config.toml
n_head = 2
norm_eps = 1e-05
rope_fraction = 1.0
beta1 = 0.95
beta2 = 0.99
weight_decay = 0.032
warmup_steps = 200
schedule = "wsd"
decay_fraction = 0.859
batch_tokens = 32768
seq_len = 1024
Each number is 128 + 24 x the weight over its row's rms, rounded and kept within 0 to 255. Layers, rows and columns count from 0. The size above them is the row's rms in percent of the matrix's.

# layer 5 MLP gate, 192x64, rms 0.285, rows 88-118, columns 0-31
size [ 95 100 107  83  95  97 101  87 108 105  82  97  97  96  99  86  94 115 100 100  92 101  98  88 108 110  94 106  98 103 100]
[[156  91 123 137  83  93  71 146 102 124 120 142  95 143 113 124 108 141 109 140 132 144 166 127 122 123 110 129 133 121 138 165]
 [126 126 126 112 112  85 115 134 122 116 123 183 154 114 118 114 125  95 143  72 151 116 137 136 134 150 122 176 110 158 118 119]
 [136 116 153 144 170 110 110 121 139 141 125 132 124 180 140 133 111  95 180 168 121 105 124 164 156 125  89 156  83 138 114 147]
 [130 134 102 114 161 138 143 105 137 130 116 101 121 146 143 157 101 116 133 115 134  78 104 130  82 172 160 134 133 161 122 136]
 [105 104 155 145 154 154 121  98 181 146 141 109 125 189 120 150 145 136 121 136 104 114 132 134 111 120 124 117 163 141 156 115]
 [163 104 124 112 112  98 146 146 117 102 118 115 123 158 136 123 108 118 155 159 159 117 126 175  64 140 165 161 157 153 122 156]
 [151 162 115 148 137 173 155 119  74 127 160 154 119 141 181 122 107 125 141 123 164 166 135 135 124 121 137 164 128 133  81 131]
 [129 103  83 121 104 140  98 136  99 122 136 150 107 119 114 100 133 140 158 125 145 104 102 137 127 104 139 118 189 117 154 152]
 [162 168 125  67 141 156  98 129 146 139 148 104 141 134 133 143 106 107 117 164 117 105 127 104 134 126 123 137 124  99 120 116]
 [120 121 120  73 139 105 130 132 129 175 103 161 109 162 163 109 114 124 108 138 123 131  90 131 117 156  96 119 171 107 156  87]
 [ 93 123 143 143 152 113 110 133 141 154 147 130  94 174 134 111 101 145 124 173 126 135 132 102 136 152 129 166 166 126 154 153]
 [ 78 158 150 105 127 125 116 119 138 152 135 134 110 126 107  55  95 150 121  97 156 144 158 112 157 134 101 111 133 103 103 103]
 [158 130 160  90 121 101 135  93 101 107 120 136 118 121 139 109 109 136 128 150 118 118  93 163 128 122 137 102 152 119 163 156]
 [ 84 108 114  76 103 142 139 141 122  76 111 123 140 138 144 142 140 117 167  94 132 111  87 178 113 152 110 119 125 123  92 151]
 [132 125 136 153 106 133 123 136 142 134 131 168 146 143 102 135  83 162 111 110 122 114 180 115 151 141 105 111 127 119 123 165]
 [145 117 132 102 160 106 171 157 135 135 114 130 144 159 162 127 130 134  79 143 125 155 142 116 109 122 123 111 147 132 115 129]
 [129 151 163 155 147 168  92 166  73 149  87 163 138 130 161 100 131  93 156 121 152 123 131 141 108 132 159  98 141 104 146 137]
 [183 126 112 143 122 126 162  87 135 111 156 143 122 140 140  83  98 156  98 158 114 114 171  99 126 164 114 131 115 127 128 140]
 [118 137 134 105 137 106 124 133 113  91 109 104 207 123  96  97 158 118  86  88  97 136 147 147 110  97 181 104 147 151 100 147]
 [155 111 116 140 119  85  99 101  71 149 113 132 147 175 108 133 148 137 174  91 150 152 140 148 114 130 132 138 143 150 141 157]
 [101 150 173 148 121 139 124 124 136 151 127 103 136 162 142 130 125 113 160 146 133  87 165 150 150 117 109 139 165 111 143 118]
 [118 108 160 138 126 151 111  88 131 166  96 125 137 174 121 162 143 162 157 117 147 113 128 123 117 132  98 143 130 144 123 114]
 [131  84 112 119 178 149 105 104 108 116 125  82 117 143 132 118 115  84 139 103 133 122 110 167  81 114 160 102 122 124 108 147]
 [119 126 155 144  69  97 108 124 119 128 143 114  53 104 121 107  88 132 101 151 128 126 181  91 161 181 138 128 127  99 160 128]
 [147 109 145  79 120  96 107 181 120 149  93 147 147 122 111  87 153 154 120 135 132 151 132 134 158 140 127 160 129 118 145  99]
 [169 100 100 117 137  98 167 132 127 118 100 168 100 127 141 104 152 118 146  68 126 187 138 127 127  96 158 128 104 120 141 167]
 [155 117 138 136 148  67 143 111 107 125 120 119 189 117  97 159 170 134 166 120 107 103 175 150  93 104 158 154 112 155 127 132]
 [ 99 139 128 128 123 141 104 128 140 124 133 168 130  82 172 135 161 124 133 177  94 145 152 137 153 122 130 107 139 135 156 115]
 [129 102 116 102 117  95 113 158 153 163 105  99 158 129 109 140 128 122 141 100 144 162 102 126 178 107 150  96 135 129 126 171]
 [ 97 114 152 123 118 112 119 130 103 144 137 109 149 152 139 114 102 132 139 144 115 159  98 160  76 140 164 156 136 124 126 147]
 [141 107 125 106 196 123 124 147 137 111 126 110 130 125 127  98 147 139 100 112 103  97 130  81 123 176 174 164 121 134 109 158]]
# layer 5 MLP up, 192x64, rms 0.266, rows 88-118, columns 0-31
size [108  93 110 101 101  89 103 109 102 105 106 100 108  97 105  94 113 116 101  93  98  89 105  85 112 110  90  94  98  97  91]
[[151 143 118 113 141 113 130 156 144 165 131 109 161 109 112 148 138 122  93 132 139 135 182  89 118 109 110 138 108 126  96 134]
 [ 79  82 100  83 111 117 111 112 131 143 126 100 151  95 129 124 126 127  81 115 128 144 112  97 114 112 112 149  82 101 115  98]
 [136 171 146 137 137 162 158 114 162 105 183 164 172 120 120  80 121 150 124 109 136 103 102 124 116 130 119 137 135 122 138 158]
 [ 70 153 130 149 144 125 123 174 145 138 133 140 116 146 115 156 120 127 133 160 133  96 124 127 105 125 173 174 125 135 126 160]
 [157 112 120 163 121 149 101 121 122 142 113 109 142 176 122 109 130 136 163 104 123  75 133 154 107 151 165 119 154 164 186 124]
 [133 144 154 132 127 152 115 133 116 104  80 133 101 148 115 109 136 130 134  85  99 107 154 152  90 117  73 153 157 142 143  98]
 [ 77  83 111  88  96 106 149 172 183 100 146 143 139 107 139 168 118 152 135 111 150 108 112 142 122 135 151 105 145 156 137 155]
 [129  68 133 104 170 112 142  91 153 119 149 131 152 120 118  76 136 139 159  79 145 140 102 130 156 114  93 106 106 107 138 125]
 [142 156 116 141 127 125 157 139 151 164 112 160 109 131 130 166 178 120 170 132 138 157  95 146 136 125 123 129 131  88 132 115]
 [138  85 129 186 141 155 124  97 101 124 107 122  96 147 113 103 146 129 103 166 172 136 126 120 143 112 104 108 121 129 118 111]
 [114  96 118 132 100 138 112 107 111 158 101 175 132 141 165 122 133 134 115 100 117 178 135 163  95 138 166 137 166 119 158 139]
 [129 146 108 141 116 161 140 153 120 135 121 151 132 107 126  95  99 150 110 161 145 105 125 146 154 142 106 136 156 112 189 188]
 [ 96 171 129 143 110  92 122 147 150 162 161 134 115 118  93 165  99 140 132 173 125 131 108 153 109 143 119 161 152 140  93 131]
 [143 100 143 112 146 111 115 145 135 122  87 202  90 100 143  96 121 127 123 132 131 132 125 122 131 141 123 158 191 168 155 137]
 [158 104 127 195 119 136 157  89 139 141 140 163 115 199 125 109  97 127 159  77  77 145 123 161  98 134 106  96 118 125 101 108]
 [109 119 118 169 116 122 110 122  87  89 112 110 157 161 123 129 156 130 145 119  60 110 121 113 152 116 144  95 131  80  74 118]
 [ 67  76 161 134 103 132 182 112 132 150 119 136 151 103 123 127 126 143 123  67 141 123  69 118 125 123 152 145  97 126 122 127]
 [130 116 128 121 163 151 129 113 128 158 166 119 110  79 111 115  88 145 122 135 132 133 169  78 127 182  83 141 111 124 114  98]
 [ 74 111 134 145 148 177 100 129 153 125 142 146 112 112 143 169 165 146 123 105 137 116 121 109 140 195 153 119 147 106 112 128]
 [148 132 109  72  99 143  96  87 157 116 132  85 159 125 172 149 136 156 100 125 118 135 123 133 108 136 119 120 167  80  93 121]
 [110 136 129 155 161 150 127 152  92  87 128 138 185 159 149 100 114 146  98 119 115  86 124 126 134 166 133  88 150 162 121 109]
 [152 150 141 113 141  94 123 158  94 107 149 113 160 161 134  86 127 161 122 120 121 132 108 155 131 108 130 109 147 104 144 157]
 [147 145 163 103 189 161 108 131 154 106 120 147 158 160 113 108 136 147 169  95 139 118 115 110 116 171 130  84 117 137  97 107]
 [139 175  93 115 147 143 145 154 148 127 173 164 168 108 100 144 126  99  98 111  92 150 115 164 107 103 143 125 128 132 115 116]
 [152 119 120  88 150 117 134 133 109 120 139 137 175  97 153 157 151 131 102 119 148 149 124 149 115 123 165 109 135 171 162 105]
 [140 122 151  97 148 125 149 159 131  67 110 174 160 124 103 123 144 110 126 114 145 118 137 125 140 133 102 135 116 136 162 131]
 [180  93 116 124 150 128 121  94 144 147 146  84 135 117 127 100 112 144 110 151 127 154  95 111 129 128 127 100 170 126 123 115]
 [143 141 133 148  94 150 137 129 143 136 124 140 106 139  98 166  90 157 151 123 123 143 128 162 117 138 148 137 136 137 166 125]
 [153  97 129 138  75 152 112 101  96 135 115  87 120  96 109 110 117 113  88 152 156 160 137 111  93 129 121 103 132 121 156 146]
 [ 99 113 134 149 125 139 144 102  98 116 125  97 165 168 128 189  90 109 130 117 140 145 165 120 110 102 107 121 132 151  70 124]
 [122 132 172 112 103 132 112  87 112  90  98 105 137 153 116 137 114 110 109 110 122 130 108  96 176 174 111 102 138 113 164 122]]
# layer 5 MLP down (transposed), 192x64, rms 0.251, rows 88-118, columns 0-31
size [111  92 103  87 103 104 103 106 100 104  83  98  96  98 112  97  76 101 109 103 103  98  87  89 107  96  77  70 102 114 100]
[[124 175  85 123 124 156 127 154 141 173 156 104  89 163 145 144 140  95 125 142 169 130 132 138 154 154 115 124 121 121 119 131]
 [124 150 128 170 137 133 146 120 105 122 117 144 145 160 105  95 153 123 140  78 147 123 107 130 147 147 124 164 116 191 127 114]
 [169 120 134 109 168 119 122 137 108  82  71 118  93 123 149 147 147 127 155 169 108 174 161 127 132 154 121 144 172 110 135 121]
 [172 135 112  93 125 120 138 116 157 102 111 112 144 116 122 102 147 117 115 113  81 185 128 127 179 149  97  83 104 113 142 122]
 [105 110  70 110 174 125 133 148 162 101 135 146 136 124 110 138 164  84 132 133 110 130 140 144 145 114 108 104 154  85  96 174]
 [ 64 125 151 127 188 138 123  99 145 136 130 115 110 150 152 119 107 133 107  96 101 142 170  81 132 148 114 112 144  98 168 125]
 [118 135 135 151 175 167 170 110 135 122 104 150 125 166 135 177 157 134 130 120 181 162 127 134 131 106 127 144 167 150 129 119]
 [148 136 104 142 129 139 121 133 157 102 120 124 160 149 127 150 125 101 134 131 139 132 143 128 147 112 127 138 166 142 105  65]
 [132 102 172 112 146  86 105  90 129  98  96 134 170 149 119 125 101 125 145 117 116 110 146 163 156 100 107 145 136 137 123 102]
 [163 156 108 106 102 126  90 131 146 111 116 123 106  93 124 145 126 130 148 142 127 157 127 136 126 144 118 118 121  90 136  97]
 [139 149 148 119 175 134 147 112 153  91 126 105 115 157  95 108 132 112 139 166 148  73 113  96 182  85  97 157  86 145 130 116]
 [122 147 133 131  86 160 108 131 141  90 130  79 138 119 140 187  95 128 143 129  94 144 134  80  67 114 107 152 125 116 117 119]
 [124  80 106  81 145 130 153 161 119  77 101  89 130 153 160 119 127 111 125 127 140 124 152 122 121 142 135 115  85 104 144 114]
 [109 127 117 166 131 108 166 152 114 142 130 121 109 161 119 126 106 152 132 128 129  69 141 149 162 135  77 156 121 134 101 168]
 [ 95 140 115  72 169 118 133 136  79 131 111 125  76  95 165 125 128 117  95 117 172 124 145 112 146 107 119  80 110 133 157 167]
 [188 125 105  70 165 146 145 116 110 131 100 118  99 150 152 159 136 118  87 108 166 137 107 139 109 130 145 137 127 151 144 124]
 [160 182 108 117 136 126  68 104  83 112 119 117 129 113  84 163 112 108 133 122 154  99 167 118 105  92 133  85 175 118 157 117]
 [126 117 163 107 118 126 116 147 123 100  89 152 172 132 130 148 210 118 148 109 136 128 115 166 133 101 159  94 129 126 140 167]
 [169 134 133  94 160 110 135  96 132 123 103  99 138 117 128  79 128 128 142 147 135 143 165  97 109 148 141 139 110 125 150 119]
 [132 164 135 125 138 130 118 123  88 156 107 161 108 123 114  91 154 115 133 103 115 133 114 138 157 159 128 128 153 101 143 184]
 [149 121  99  54 145 103 134  97 137 157 143 164 126 114 130 114 130 125 153 141 141 163 157 112  98 129 117 181 126 135 161 147]
 [120 121 146 127 136 108 156 166 148 105 137 145  89 149 103 113  94 134  97 158 111 123 139 165 138 152 107  83 157 120 137 103]
 [123 125 130 117 124  78 170  98 123 142 125 111 120 121 146 164 130 120 118 164 112 147 173 120 110 119 117 154 172 153 164 116]
 [159  81 115 159 123 110 142 121 148 108 129 111 120 163 131 127 129 130 149 176 131 144  92  63 143 116  95 146 130 154 122 146]
 [110 118 123 170 112 121 125 112 109 168 129 149  68 153 114 102 111 140 151 108 143 103 148 152 117 124  75 129 142 112  93 145]
 [104 150 161 138 165 120 100 131 152 167 126 135 124 122 150 146  76 152 142 157 136 103 121 110  90 140 100 100 154 109 122 128]
 [ 96 128 118 113  95 117 132 149 139  85 140 139 159 113  91 168 153  98 187 135  95 118 162 150 105 110 152 122  92 137 127 158]
 [ 83 125 119  88 146 128 113 133 140 147 131 113 133 101 171 120 153  93 140 133 103 144 140 120 155 143 131  67 128  95 149 137]
 [ 89 177 145  90 170 108 158 121 152 101  96 158 138 138 123 166 134 133 130 156 133 122 163 128 108 113 139 137 170 148  89  96]
 [169 112  72 143 134 123 120 109 151 126 144 161 123  89 111 150 134 158 116 133 108 133 121 106 143 150 116 115 122 138 169 111]
 [113 133 154 157 115  97 105 100 131 145 103 148  88 115 135 154 113 149 138 109 143 122 130 159 138  76  83 127 121 144 111  89]]